config.yaml
hidden_size: 128
hidden_act: "tanh_gelu"
norm_place: "pre"
qk_norm: true
parallel_block: false
init: "normal"
init_std_qkv: 0.0154
learning_rate: 0.00796
schedule: "wsd"
decay_fraction: 1.0
batch_tokens: 32768
doc_mask: true
Each number is 500 + 50 x the weight over the matrix's rms, rounded and kept within 0 to 999. Layers, rows and columns count from 0. Numbers have three digits each.

# q: layer 9 attention query, 128x128, rms 0.206, rows 0-63, columns 64-127
# k: layer 9 attention key, 128x128, rms 0.185, rows 0-63, columns 64-127
# v: layer 9 attention value, 128x128, rms 0.183, rows 0-35, columns 64-127
# o: layer 9 attention output (transposed), 128x128, rms 0.177, rows 0-35, columns 64-127
q0:467571513537578427493486455453515588475549477464483552553478419520527515492507493468477487520456516482502578459528465554466545496584489523401471469533495409515496554602546478558569536511448419
k0:437512503506498411575468418492439521397478544479626531621425415469500528535497539575494541599458495493514624475532439492491575479566424359474456532507486484492537484511521552511592403528483380
q1:401383466486556469472428596560526486512508454557464616511503551501586451453473507514471468428465524539401467557490524505623517511501447454520506444422502562432378523443475536463478412506449516
k1:507460511474452593506509558449532419495547456460559477557600498526501476541518420439594554422572522443439476599568585547492498532488429468593566555416560572433469513534535538527474532372427460
q2:492485588472561461500465498463443583507487437486499469549473484471547430534446493497478562509528399546463486385509443566477456554526505589430484438524539515592525489508507502408495505503545622
k2:550432565426652488533474457497486524514568498501464489541491493554547411510453444548450505498499437444560489460524509459463493392518500516452503442517469515460526542487437469521473648599415568
q3:421514575447481569549452410509508439586483447495428583491563558504531422410565512540466488513482456476525528505477497480535585470443511549511519495430516490504460449453452507549559524467493532
k3:468470537485503545604523470486448539373446484586428564581537407587501561426460511465435494504479432530506537586578603459448384510524460552529490450440489560512444557455507458560512510506474517
q4:499525472512456454520488502413529450505561489548444502485612470464465483449443534454476453485516531490528509483559571605513484525441517574504506521528560509497448533487455599503523455596498531
k4:514400519560563530527397499537474559484470524678495486517581508360535460422429520429462489503443461524560504431500525491513449548426526536520511584485582517510421433465448462420609535466456604
q5:546400505513431500616519521491419355545504387484490526441427509591572466461524509480506469410409510589495495565547444462526430394381476469558516343489526581452501513441473452551595535454479534
k5:451564532553518452447475401449421403496552507474493463441472523521571445476448495474425490456485440531386423529520583616515419509577438518455479444444509645477489531481442557416471483446516549
q6:467546501530538498471493490469494454450555489482491477447508536591498495481548503528433479527494450517554526487512492602445520451536463500484496509567472557527531472613507541499499438468475494
k6:550482572501533511498573532593467550436487538567530536477532583522508414581562462417481494533466483559537459477552470441541449516535478513496588419508468528534519518586541533458552551491589548
q7:456532507478519498468464458576467549494366488617469590493501494452554525405501561459546518527476532526614508606530594509544485428489553535546558462558486524648446407513554563449615421510529435
k7:435488474392527455560445546488464630604346493445501570472613474510562532425494467500549396465519519531552518547606583522584523486466452513552511485566462489579423544514515487447527383506525402
q8:489489546533409534463471393494486454491432567527500522460480417390462514498500491459547568434472492475568540511484557409449464480487536564458488405527485511488473438420594478528513480535527512
k8:517466492541466475455580436491575531536505524484427479494528479494461477488494555540504459459566472447482491432482481579504528437479414479481563496485453409531418488439534563507452510540533523
q9:420554515467427537535461490459475433369452536399544417521416405478515465458547431527589505485530502385499498482459507489397579474425473514592477587551472476535581564510574462498469564565532475
k9:496512585550565477458572505545440554443398567493504401488435462487523543499560514568426579515503491515579484443460463532602475439539450572554487507524529489660488459548480526496565502514485479
q10:537478581444483447523501578463510463466447496434493551482406514468518575474539569509533519528495412499515485516397520467508538385522582466438548559539547494497535461505530464458521450464470486
k10:519538499456467423590502450504418566424480497509526518485346554478495494443415502496531538534559446546473487523504586442416493462533556491502580560536381580606545471553476409486515470443398387
q11:432540510513511487573400569583537506582492412516439407502543446458507526425543454546538506387561442476414582522671451464468528438533493487537426491541622551469454440543414474488510520484495509
k11:518413560449504409510389504467417461434563539569456531539432427499498574558574523447523459432491461525531547445583443596508477469529547523492534502529484505453493571480484472590455507465476516
q12:499498480493479607521482533505482410511431532466488529562536524568440441482471467569509468543499607509512564523618458567462576633509498455460449546528439521548494500435496537535540534480471450
k12:499505508526537503427539534475526410525431518506478535468511436490538496491505336419438450406539511476606527573588453524476537586516387599482525468556511453480468475488461482581520478559541488
q13:429459533423439540534457441504431462531527470506525478515463439432479425452504489561456503444445523520477508471494499513504451466552541433488523542514512544500487550485501521445436608515598528
k13:578464563558438495527459498506469505515423445448549521509469484516564576432548493506534472473506419487463453361503457547531476459492484460486438472467449519489445500432417525521514507493452502
q14:509529513453588473521557453522452621465520451410478466540478473441485420440476379422488526547503526530469461462590489473544492499551577478418537478493523449485386422512427519567467535425554426
k14:565524566549543452558497531517480477545485486373543509507485452547513458502511519478428476512528485395542532465501477435461573564498525447488402469498473431480479441399421533494500498509511549
q15:542484507544517523524490506486456525476495520500495471484534460458484542410525471459537488450460504451497522523513539587472521483512458531474507523595543459515545574543539463527523513500480498
k15:461549497576497496441456438497491514447514585477503535413371479564526553570550465430497433509489512421480516488459434523499386449532509492468434435484439534551419487506406401492545535480430545
q16:509522535513420515528594516541505519488471557514539541477470560471446482557451508599524560505446577444502517482447457473500562602464492512539480546539464545472544461531538451435548571537493496
k16:498492499400430473443530448505581436454546550515496455497549549464464523410562522518556491476403503510469523484549515458484516447509536536512476471582448410580506510453441507519505489558524449
q17:468477554508489455542512523430537504515526454452489562491481450444525444453496479489453549553539388491452525523542468417497652458425547569487562507508485428512575452487538502463588471504482424
k17:475541505515599525516496554468500402451431587507401511532482453499561491477451574558510522523471480508438453502482482512480491524509548533485471494619505475599566462485469510517544459562436454
q18:589464428504535443501434434506497530464488490436511495597510467473435479522401454576512492576527450546566459494408399488483519447475508554426449495434573566521589538493413477518391519466510498
k18:575494480565543458446513506514551529518499520456552537532440515474387519497594561571622479545478420572488564494411434563434464451570639462505593633460505512522527516534506517522445544483466486
q19:529508519605521510496415441546416487347566549447369439532476540468543467529477506530602501513465543562501505411556412569571499577451526510416462519470477507548541524509471504454496488588431555
k19:557513468505513476483460511521558506473592571494514479474549483497547499690513503575477480517632578465537443548535492463501513420486434493475416412518373393335439558535554553510484650495499507
q20:464438408530545407451510424484533481439406592347548422470485508423469587489385445564496567455473489388551447481527601434501530547522486516449566559569440449538483472505549514460518476405500466
k20:515593436585462501382550470506569463434505579525500489542486492503514514537499496459510588507597536477542498436522416442577505517496476488484419528512394574521529506474485541484470482450507529
q21:505392467479556510519525463470490489549542419528424593524523469424614494433462484522535516507478534507491420564457460514437502403456462520544543464540398494383451575454490452464621534527520489
k21:535446481545533451519467476437545380511536517506481498493391479477532462455514427541596484578512493489470491562505456572505501480420536501512530636504435510536551384485448367483472453424449514
q22:448509466543481516410550475444533618490550473479519466478547529517472491588502543472448511543359571556412519534455557490540376516551462407533471512458551495543569484507585500531481431452581642
k22:453621453591507524579498449505593452607564399603572418453553604514498441557569516445451545575507625457571491518444552412464466475440488511428542516521425542514528544506461558573472564617520590
q23:529521432570589486442448521537522551548516530467595470545534435498564452571462481415452514459543492483607546486426492489518512439553466448468491513575465481458485505517553532496468504540556596
k23:476468400458402449567512558559569523670540579562535563450479460424472548505454593442528468469516464463503528436465523501457530372503466491497553476544511448467436582500596580561516512506617599
q24:506478480505489463447519498480450495475575478609582435452532537512533461510487555504523479528436574524494447520370620489632459504551479502524562382467457524472500412485483540490487420443527532
k24:480517450523565477449570504449512558473461545640523535488584473450619483483437567521456423606487511500477507457511526495521488452495477542435420439507434500541468571503522585432543463525509602
q25:499517563406452606548509429568517540394431427470373476564561446428522530512465489499485536537594398476494545541488451461520411598490516497519512513427504640427502467577435529518524497547436493
k25:512486557434520466538535487544463552509547422508417458507505513519548506486560518568495492500422518400511602511568468593479404562566540532429573536446492504445524542466434470450497505610435551
q26:449521546539639598564528506435465483429494467496532511479470458475465465530435449496496532441536522456484394538454466539422480553541499418542510600490532470454551510587526451523559542492485488
k26:477492542573522471490414526469527476531660618545557562561481568507407540522519448465481423556507454500492540395490538438479501481474572482522484499461523507485573492499488427515469505449442491
q27:483582587487432493619475554503512530488499438496484517485333513639489438488538460575513503462552402506404539443488487599487511453571481490562437508502587491555526507457502316478522533565525462
k27:503495601410593530596392492481458550441522505452480476571482482461472495447449472481540499548470425488450524426538504529480495456458526425482492524519565500498527547622621477453502471563523418
q28:494513518446489535473550596458568595440513468450429566490562539575452430467489568624540458474462495537544446536391500520491419564517510521611506583419490513547414503572511507508465556471408484
k28:493577502580428523505451449485444515445550503601464481514475492493513535442523566458568447536454515508548496529481450559516471618462537444356439442459579451455503480551526427474509474525442467
q29:504524542438479443546517526550473449515575449566451529431507609494440440584517503535469515515560515573476505502637523494534484502528538480523524476430557592497453509483533492601462562516436595
k29:511525583481534470532461534483531530541599436545448477446567550574532457463448478493558440480521472545471471419609439473487515445552524490454533441476562482446474562514581543472539518539496533
q30:509527610480596425413463571543440497529488489485448376518531518457547574461532513397510466385408478585482526427580551492465446616481548559342461445649450480500576494521465416575570501634476505
k30:504530440429579469559517504488535482542613523505485478426477593508580477426547543528411428446396605409464521482496478477548522507538533531468458449549480469461516544490643458490503510524479555
q31:390512538497536476479479480496412520478448479514494437504588456559640523527491439468592595496479502471598516446517528475557537416538458545451473450579515469586469483518457548569526500576571507
k31:462492487480646537552426552493535521569399559474556517508560545482554545574579483419410501501436499459444499442463583556576500502428447561530504552509447495471460561460483456463455467534543467
q32:496545487588493473485451456519502474455488533534501509543441469478501475579541602524451545541436493511590496540555467487484470460496464440565420390455503504513502521531462454411501520517442522
k32:484521459501436513548508395449497505557451504513562643567476497472546475566505589529490587528497519520512475388601514506536510411555525435570458476453579495395495488490512533488484469415442564
q33:468569545515511462481559474515511615474491466602550552502491483534576480443551490515554433503475540489496480476459432459501444557497509421431484520496595458493428451487444573495500522501447476
k33:604507509479582471473580522547446549474493557452535459540535484453564437541476508478555518536440547518497461552546467361511379523486478473484498536609463428543587440520562559498489512499535506
q34:511550495463539442451593459482614566457490507488655468609498487474407450551521501597505513558480548489484497513442457450529439587494528418524534541506387459530498564495437564450508505492466495
k34:444479453431467463423615397496502500517413521477477507570492376385464501421415526510594459466395557508522505515504483447448507552546575539477529502538544476447601479401458451543492472547511487
q35:543413489554531561534482521528442533468481501590554583565512449533528471500511562557484556465545514508613490476489406539570473506468406553480443508532514548465474510480527582492474513621483479
k35:492491488455505509514409511537510543575487536471466554468526459491485468550426510392606623536448472471516414498477603476430469515487551531501545478491451407467514386441540517428502596490516556
q36:542536521483502529500589558533531439561458509464509468473462405428416518412522502509423432484565555530542432598451524444495450414442560472607457567486543574497452523496444525373500435453467380
k36:461445443453514509455409531531478513449430547507521546533547520418529564529491488523424426467535549475453516516484577536485568598475532450641552593394498492528522406531507526479630492413432419
q37:528484510566486473495469449479445499483525530480529523574567480539542509578510469499415561599538476509544347526447573441453504540537502431576504530437565456489550583485396485459498577513530546
k37:532488430600476457475422410493397456476498471549605578466547496531477480506429549502553523476504532442595449489478477457535526463514506474544450521441537557583528472433475496466489461503439495
q38:512462554506372481538567525423527495469575488540487583561522571432400466489539505503531532561595529512541543507529515480484483519467446430530528487480558446370479504567540545491463502363513477
k38:500448569446479587514435431533464387567392523508458447492519560470509503560512420595417505451616513548476525486588434507496523534541468425432600571470533549534502480526438626501525445470527496
q39:528472531507513482535542426416511488468502528520450481436541513492413463448472545469466450429525468499439498580543483412536501532499519456417420570497497430499497504507414515532436503409523513
k39:482510533486517527476516484486483480489535528516540478541456547451450547504496470476399506480497452492440543518574460414522448504457514505477449550552481482414437466537479448544386520467523564
q40:550420479543549539486482497535493447502458474498440509514561448495440427461531414538507485495536467508572421550504535557503502541524514495513478406557445449514502463523440575483440478477550562
k40:494502493528590477485521450505443498501494568608458531437510542548532532553510514527547527506485490475528580506491521624506445621448508478492445486480560571500506461566452469504506472536486563
q41:501540525453374513554528612519471535494465568505423497544432454545601551569559542576569521469504487366447568474424417465508583523498442497480476449519516494512467457467498442438494419567532464
k41:569399529464479425558507492503514503431534576452496521503493472537481555581487523566431576500517481421514508495422484438496590606468463580487500556526464478510495627463353474528531575522446433
q42:528527462545397543488566493457539441517519431560514532501435555537521522503541482481534549461520530509612491460432481540417533520428489425512509529440517515532497533506557490420514480508467453
k42:561489520502470517550454501494482591455548492476541577497544558462531480565417502554511547547533522538476512456511533573639456530502513422451544511488502566471518476467473484393556510458432450
q43:369519420544580461405515443581517517432506508527562491434559494591540513476473511421467426503463582563488419565485531512499562469549482469537450476529505568542512432407468440480492459608499571
k43:403534430543535517542563558488484641439546413564541530451581544486566571431496461440545494500509519550551453505450647571559484467581469505511484542503589566436472551536519553559534548561557599
q44:419533503500527457473486459520477521419444525386419420516455465443533515463518428521511572527536462414435581457528481543452531505561464489462514551471421495524576614504460469493546483555463528
k44:508525527500503472525533453494434506463496471521485497536488411547468501456512414546510486540453572458490518454499519482511523524500467451468479468521458531414536533448423445433459538546494472
q45:463523549440514516542506531484597507463502535598568470478470554482483558550489491528585448482491514530410518451499448483510610496462536551440522477514475607473513445540483565489410439427527488
k45:518493549434535504453569573459470401494430513512532489544369477494459535475559506477535471561519448547520457423455459461565539585468472494490489556568451550511456549534543527539477474504521474
q46:549427553494514534517462521504465446477552535491540575529546506450553406459462535506548513499488550446506496493439481448468506427500477448516507496515503527432500495477424528542415544498524451
k46:578399444560392543472517498462449389409436539533510563498424500514422423574481461500528505553554478453445455559406576522503448490465559502541444498469447515579547502468418511447478490508558525
q47:541509646432452519506471549515473499542567471479405392589472425495513516417646411594580554428512417492448564549577447507413563497534439426406550489551547439526414501530478487547583507521514439
k47:586451620474485475429455497488422422550510467509430462434370483511540507498588450518512534446496552513538479489393380526446520453437587491495614415547603490528517485468485402517386567533491474
q48:471459484482449547564503499509552496515564558591505565565540493568538496481568450495401466425532550456488501552554482419534460546478434517522467455417464538503394477453442618519544448394515542
k48:505448508494513505482506482552438527502495437428440618492561481417359426451501491436550520425506467528556534508668441517510511524541469537484451519519520545428427459487473601500496559363513488
q49:483474395470458457479513479442478506464430555458478597467529461469400485481411533519564504496570497572545418530411500460534522574432493520563458511515514511539493547541576481436545524431432442
k49:507517486438533530575397510539527535487440615523460401439536461432476512444499419513532599466529541562452518390587633551513505549515531450506407513478536480430487483485520388417547513508480467
q50:509540507508598490591521389563457492402464541503497518505501500564586437504534519546505454574524521393458486404430491437414440541600499411505456541456515480547589452501530405492542498527460474
k50:536466468480578474483546556500439471490441573491465481557433527516508516478429464503531473538462492494473454507479552448464479443462485447444432447593486519503546410483504505575551481502432457
q51:512489394430415478494542496484510519510416493571547530472477480465430419504527569573500504457520490515418529548488509484526533441571508435593472525543545482588486418528602449434512465468462501
k51:441503450451491488562563513446494504582432563517488439552534477505473516524414562469555435484399506545507482486563543452510561468494536486460481499527535472570469531482497470576502518469507448
q52:495464470396544589576483504441517431478504446569511541480502571510477543413560547521468461460535495607569517512491449410511541436596454503474445546485463453505513503498521442498462502450524446
k52:442430560461545553516494455425461472593518382503495606550509552489508555459445504492495427453476444505500433526538451391581520485490490404480479456408540541459436465536456519516469483382462443
q53:471471525546467578492452517381489478453529494482463545529416538528557511515526508532501421443580526504510556552470499484457551529500479559516464535519479505621578491499495497485555484567529476
k53:500443416519560560451525525560445480400471459524525514517477484507522453489456482500473512510476467563502465548556506556562473568536493536471565497583567489517504363576416553538508458525544491
q54:539554438574511393545498503525527477489497560461465464502566499455354539452542462524458545573523515524494479494519468487507465538473529488482423473437525543487527523495452439543389537455478526
k54:587597519489495497447448507537681562551567541565433568523555430443511485491506471510520487523516519492450546475481441528546470510495604456440430479415598572467524489445542483530407451398478513
q55:530550533463400484508529564449520437424545455485512518533425472534544511526439474535602542423568454407400565493515594538511486469568513557531566586560521439526485463415500478442475574496544467
k55:515529528537429557562458514537499483519541472559484515548450437535485471435518502497606494571519423517471500426446445514538538451455497476530486510562609392499430483608420527526596470421555461
q56:522487513448498424606468502534467437523447400477419527498459531575573532455520496623527496478523459456495442485432530520505522391459494488459475509608531495544545510548473475521505490478465488
k56:539537452451499478543443539430462477448461507532531503504431452519448499449429586574565491488516465461449444677529526496491502512526479494542431499431562622436565441504559319539562376410551548
q57:452509534487470579529486485427476467431590493519513545551458461565437494479522445610498470426516476458501591514501405532577550451470414544550499511607469453462474519461531503498563523496546508
k57:489523592475516546491454381579421500480517461564476486583485451436482560399521481454588562568436488500516517526553515491541494499567568474561608518501540596469437478498518460543574489410559489
q58:454483348508552490365476488557399563421435454587619529509568538501515426511462487478548440528448577509499479495482491442517521548522524492597493494494489575501552377462536391429463490547498575
k58:440453450446524478349549571484534462451447522509580558515512422607521512541461463543438524478489514561468470520523546545606504540647513559530546560487466532547408552534457539556460460453480458
q59:487476501473425576579486455499557475502485488602542544449455543552559538349482455497434472534450542516434578444545448565493554514495521468523499544543511588537517506560550494585616468413488423
k59:554566532459562472498564579534452507433492383563464540550540489497544418342516466426476468489405484571468446474611547573515412496539502463366427416603549555549546420470569556564510457396450535
q60:496547417516440513408519557533530565592474569507554426506538461441398455594520530520477467539494524498501489446465537398521554462471493537416503505529405399527448444523479582387487408465427487
k60:594375471423488604528572519485514491512433629529484446459443428503450529568460526473459631428478550412452466538558557372465405546483488486538510538484446464552497520503517520466579458474623477
q61:567497464520468467471552469577560467566475581510521557537583512522518418504434522545524447543538598579559555583553438470541463652482551401424525478520482453450436538471417471427552466435412481
k61:545514485551469492392500512481608474585526635501478449419509557457584428538511472412493481520527467463571532536470484536507481535371451463498461523482557414505459447528560460532450588489554537
q62:464458443492482567596494431550444441456558501538479621409541490468525549456554565474468441417504589540512593612634566467457480567509446549560512467446472533537433475517416521491582446510538531
k62:504437462443463551466449566417463445510528521564464514562553549493526461411546476478425500501528559531453444542561450574473484539537452464509486487443539417519425590490456606536597481561476584
q63:506462462477581558400576561511557500556587442560508534472518563554472520506452457419501422474491522491524465579448522514548468610407503602516519410466444518501460473478562449503525528469505404
k63:442512428625495483312510517425529556432529470490428570505493507474475469541475501458464564536454535519496589531544533539523424562502449560501504432508418515515429517545499485534543525455456382
v0:397519416435468521518546546451534599471490537530651553424508552522384442488552562579477492533547510463517540452567420473418383446556551576397603457437535438496485570506539483560515607439501554
o0:519501577506562585472378470549436342409523432482420484462545543518650449557498441411457536461459477521525421535606553502526556577454477485531421473594527463496519494463518564403544387486466531
v1:556503547426564540464458524574488511466409463403491520541441582432428584510447522542533438527526353489542462524539518539462370532439450535473589444503576518537442531478476548512478590496486540
o1:398475460487606464463502539479552471452546446498609473486463472496544518520480482584458519556446598481520411563399619519481555459500487491573472539573460576425482502522547552510492475549531509
v2:511497449489592483520550479510529454580530551496581503468504596394498500492510570563529476487540459457527327458459454574544521444519536489545511569493531477390407629491538554465535557469517432
o2:431541491512473485430528513511476619429440542516516566462524415467530454520577494449455502585471485500489575604491468450443395510490488438526446487581491581598515403492460430529498461556501492
v3:492557557527474367513453387586606420601574418572448499544410490487487689471503569595573523545490511490580506507477540565504386575447625531516518448453422442467474650543432552434499606538399558
o3:458417587444501469521480513500476483424471591370511521419462435510488405535556442532541472531618481455513448404521543506456546453492486596511505615628525551477559511535487547503463451508545412
v4:516549297500524542477439494507511442524480435467573350489477515590559483537604522489484500453505475462405518521478529343436456544537495454455566532412469528564496421458599389501558441570447450
o4:582429647432489529507541500509508598487593528516467584587598530429513473562437518438491497493497499475460590434549425441587494494433538498384398437471551456473529488522484596544412542461484539
v5:507621561429466522463487511453538485560508525513451501440458582434540492588393489455520544389504482532386588442496519575516460469547554520411519468457475564471453444419564477480550559489456461
o5:452469417539553515468462402513547571469468441489508568570608576578534486462482409514466482523518590407468517477572494544523472550478539589508467500540531528519567552434445564545474471543476483
v6:506558443518432559464466503527444554469413400569423519564443535484516583435456529476476475525484443576475502521508520473536549540380458506589520509493503572498483496551318513451522606577526628
o6:533492535490417430533586493472546502531492602470583472486481499456442503620506489521524530519563529445450384469466564269467541414580482397514490559556501439431505407472635559480513468351570376
v7:608465465511581495494627447415540565296429454569479557448617505454445489654426539566475517429536446418441450413434531582532546362421462471603539590489599541657432396435523511598500436515500418
o7:453393479537492578387428442503368551543556508480480486711495498468544519354533421418566470667511538421491521604481476492514579465592522508429479487393523539443442399516618523472465600536501492
v8:535542606444425488427537463505640455474440487411540494495405548472519452429468541618438556548562612590479476529385497525533542458457453483609511546490431511589555454528426560505427406571485460
o8:487495419597458421534362563408513539482539609444539416520532440491422497480451409503590571469512434359540523503482446523431513589512472619471480507568526459467433490593444416419473584431555444
v9:495507519535534604589436553496550531516496501440511504512496465578434469468544530468565439499550427437480465471499543407515488562360520594477458467527440438477534422461542474521474396507583542
o9:480496559461424474576559523476531495507570559516575505493525560402447463539542526520515471558471509460459494428511387461537413459516443348491466518484544505402449542505563508491409613511387491
v10:459487433389605473528496503482596570492528493481476494469451494470491443596445442458543454641518546509439482536570465443426532573460564532564461521545532546435567616519434480516485453586493573
o10:489430585439404533544446474464533402447471487428560557502544431556624634483578552594514522442392381446521606528473578494496499435535434473480399468608498473470417471428441563505478538399508422
v11:448509502485557418623430530616593402475589468451431314508427393380544604590646621531483459562425488509555452607461550523480556454546597429496462609473469498471619463490477579392480399484471485
o11:540537526463446522471531472433407562404461504435434682499566516507490462479481590523608518495619487458559465449320464485480512584518456537505483453448380454561481609454438375505430583540547394
v12:604523563530477468471489458401541505567481484326531478541524448396455492492491498417495406573420589561625529414480609509327441541452539547523429513474526522415439408571488492503415469435482445
o12:477477586493475451537552516573452483588532579483448447446346528492463517515416450658478499386474466492407556457665358569366587489452426387529587582511474436515446548480508393489497523497467498
v13:549413540465407489418537496602489450459525625432346492408550450484517447383462491470548626590485526576499282624397483429570467647404397480535612432406529446525464563616490387491478485572396432
o13:533598560465561486688449473438473505458573450393621416546395510482480617536477581648487444431445382451511630354402490528436496413600553544508535560526451457527611461576407555564405564581619564
v14:548430561486503539627517423557506595534528538429506602342408541476439559592503546489566430580549619473447508540524459488539575469451375509513621502539585531517533652583467483473372395559447578
o14:511494504476504474475440553495486471395501585454438393593502465454566523422522382614558595570497340420508537466333498463531423606521503490513427487492427392504451519468484516528524479490439357
v15:524599376475559620556477413538545486519498460498558397516575509683591494476445599463520451470396536470423508543544496589483462393479429498509496529445480468419548579546566468462556493505606489
o15:456490602585466451475615525478464509384559470560346540581366432476451430604525460560411497578544440494443616517553417476506527674408499410477496352377506518511469529508478508569579432488544453
v16:587515517515479399481509442494473570417366513528540528564529392536442559412488512553481514550410597491556542465523507492417467590431528524457587534520525459392527576478569459474457507530501517
o16:503449559544530550547474553548482419558562498510457486375590506452519486510492463472507529442536422552428490581572635484532523442449426628518511503603487475573472484519459503513450533441530576
v17:567479482419579558418649477402500522484548412546473526434504580567523525515481501586433539417561453584538473537366499422513483540481522458606523518472495531514547476493635449503478476551633535
o17:480545543524518414588391511563445507548432583476496483598508475397489395554454466502548513544438522431438474447660523466516491409568451487441488507503555361461438546560586553462486479491516586
v18:596576494573447432536563414452603475458461433452514484592572457542506541515613522549551614573536549467522461511445473347442523499382440490508422443540496530645516453524519442438397403503517538
o18:582416543390504646591442569455520493496610536499347597522404487406384423406477559480485370443550465447497574503510532493476502394425553512532561545467541386492440494547541513506422599535449473
v19:575396518482461417542460548471550591390470505533479513449532489514555551486458584523572435565409527417488543547550522427483393509462517526574607531487442526527524507540389550552437554525514635
o19:548550506482473568495507474452450370527496432439516462538484529545534470550538405567504531533551404537409397519357452522447585510472486426578518554491535515540542497482546463484486458487522437
v20:570507498437487410495556479482487476501591508506510474512517460460508553519548600517502497450533569534480457450414494523475488444478581524470513380412454515520553537574507583429495492447543561
o20:403480556579519476480460508553480459464433449451398599507471484563507453504398536473579495503511363476470494501593507474510442599515443418498437611544453449479508461503486472517462508553455425
v21:415495449541503535627463444533569551464466546522564636464540470568516388356589590559458530595457582501415486654493417441480530480448484534450522551509498441626564514622418590514439417546479576
o21:519487537458496497398536643458472489495494544514431427526413490552467518547537427439452544488580400501540488488530538503550528582454499382496457450523582486424481489543534495458613557436599376
v22:525462429383436542656373522484531598473465538546445594499546337439480434520498393484545553504443447646579507479513539481416561395418453436482430553441514513461461469455410569571535475584539521
o22:503531563647560572386605494587556438474614553426531404553361598596575546517602515571475457432435627384448542583475491560563480536545511624507534426472482533490534457435493329520523546386526418
v23:486357603427370474496506616451540581393529573493549623505557482505504481262461574508450505470504500546618568394478570591578494526556571499355561512561459445561542467493602645532407551369581431
o23:410571490592596471445361424481424366478532403476529368494387446565515492532596418461445521425541475502538452535588285549440528430503436491594529471436538622417596483571434457542581430642530424
v24:376414589499591425533526464507546523374584507453404496460422360400482524479408588447580446501463484545553490500540563503446456411630561488513490678499489547450438557433391544579484426379519526
o24:560469488576449584420539602522501523533312512451559510568595473525527507532585485486585591462489500403492430550379476646510565583485460499547600450533490481478525443424458482425501469570563498
v25:425499472475528518485609535530502509471498537538600412433458519506509580492334491473552482370495493478479501476463554495549488484530514584479591452637619599580540509427588472596520597552524465
o25:524466505486587532435425464460581438412536439426520568500581391547551503531558445509507495597430497497422531540436486558418424642530454457456456419452476531486526457562428638544481459503461522
v26:654458414498518510507485489587442599563476542462399533495504484572539507476404617409492397519443404436345447555500487463610584530506478452513616549610476538432504433492542507514470512500474497
o26:534523493522449506585568481509588569556449551568527492535491530383464509556587461478491617509527499522459499466376470339463409439451470464493489481423617501609520515500541532558490515544554531
v27:424478515456484575502510473451547655467528436493589439582461458504419488520515420405486477499552561466447525465478516635510601298483486495591504459476487546511544536555446585568441459453369498
o27:564424484524429570528526382504528399532526545426416472547430571551481506485452516552430581460499489541505440622510445479450514768453459471494496547568496526445506471426447417515541598536525478
v28:555419609461526535458495609519526473591613456505553418495467563510561480438471531484422460484456514438521550598401470510556421523512442519472519543528508486491576488525514549563493451580594490
o28:506538464474428451517447392393481520332524456431532518526490445481470448601482537465547574545568426543498517347509441557478512509552505524532518482448489518596518562605521503521566552519455508
v29:545467482581581453442453497455576481578511477496503438533576448554555522587483516507536547450588511505464501589546543511445468472410462473473305413429458473564494531629525504518396469518466568
o29:475491525463475483545597455564496547395548509499534530587457508601486423487518546516581509551498591503494565458513439602559541471596537479465696609504505417459511448432423557498618543528524517
v30:475542559424531549544526475488479429520510526473408519398497578512494545536547606453452504571530444430431478511501479467498516504528440540473582516606517446459380438499485474561444451467486518
o30:487495466499441397540440471454465552450413485504582526504543510437569472434428546485496520448443534461627435421408594446539495461463514414492433497561428452525573618509483553428466509494499518
v31:565525390467436569441589446566426599484465440482522526507521511536457556511500474464508536393515501454404455444489606518541425584514435558468507550486486596445453580532403471528500500468552507
o31:559453555558497459548500494494582498677478541553504525497535554482540440530493560484514533614516408499554481547450423374538530494469577468514539518540515503520567500517553560525495466554548513
v32:347564520514627540455510482426543416623510531568568383478578389649472488492522428495531500589534517506529577564563508377481410458582565562499505471428325551473455530455470405532532534517566528
o32:501434549480472480518451484460523471510524496518453573461475546522534509515616550546415431423437583596535475439656458584554598495405468479511462402578556448476499546475497573492548458465438573
v33:503483445398445413519504588494531527527442555498531535400473559548468452546421666495492508551506459541466575507481525455474548391535527412496545472429497611587534426517488605532458534488430539
o33:530566535546539587468457434547486462494501395484490479601506498528518508454544365580516529464481535471440453551447444576538462535487442504486550430539486532544529534440479472594604497512575420
v34:457582581618559511559443479451521546498589558504521490515660548619490440446605522422499524534546504399639552465387542532534587577600548527503470514654586569494452508524513502516527393527508604
o34:599518383317427516466445536447412454555487521535476549505485363477462458434406505415444451464521528511501535443659457545465447451429533392521553548402476457510554540452521518557390472398494410
v35:516497476534453494483471535380446561573499547433504471388384475509607543481552486351611507541577416555445513436517510476567494557533438494430467489588667514524536446466519473572560428486440373
o35:556449532409497489563491475498593434509508472531477475525567490509433503487468528630525485445544444473517472527544426523497487534461574507529437434451443546479542469486478535583328599500461625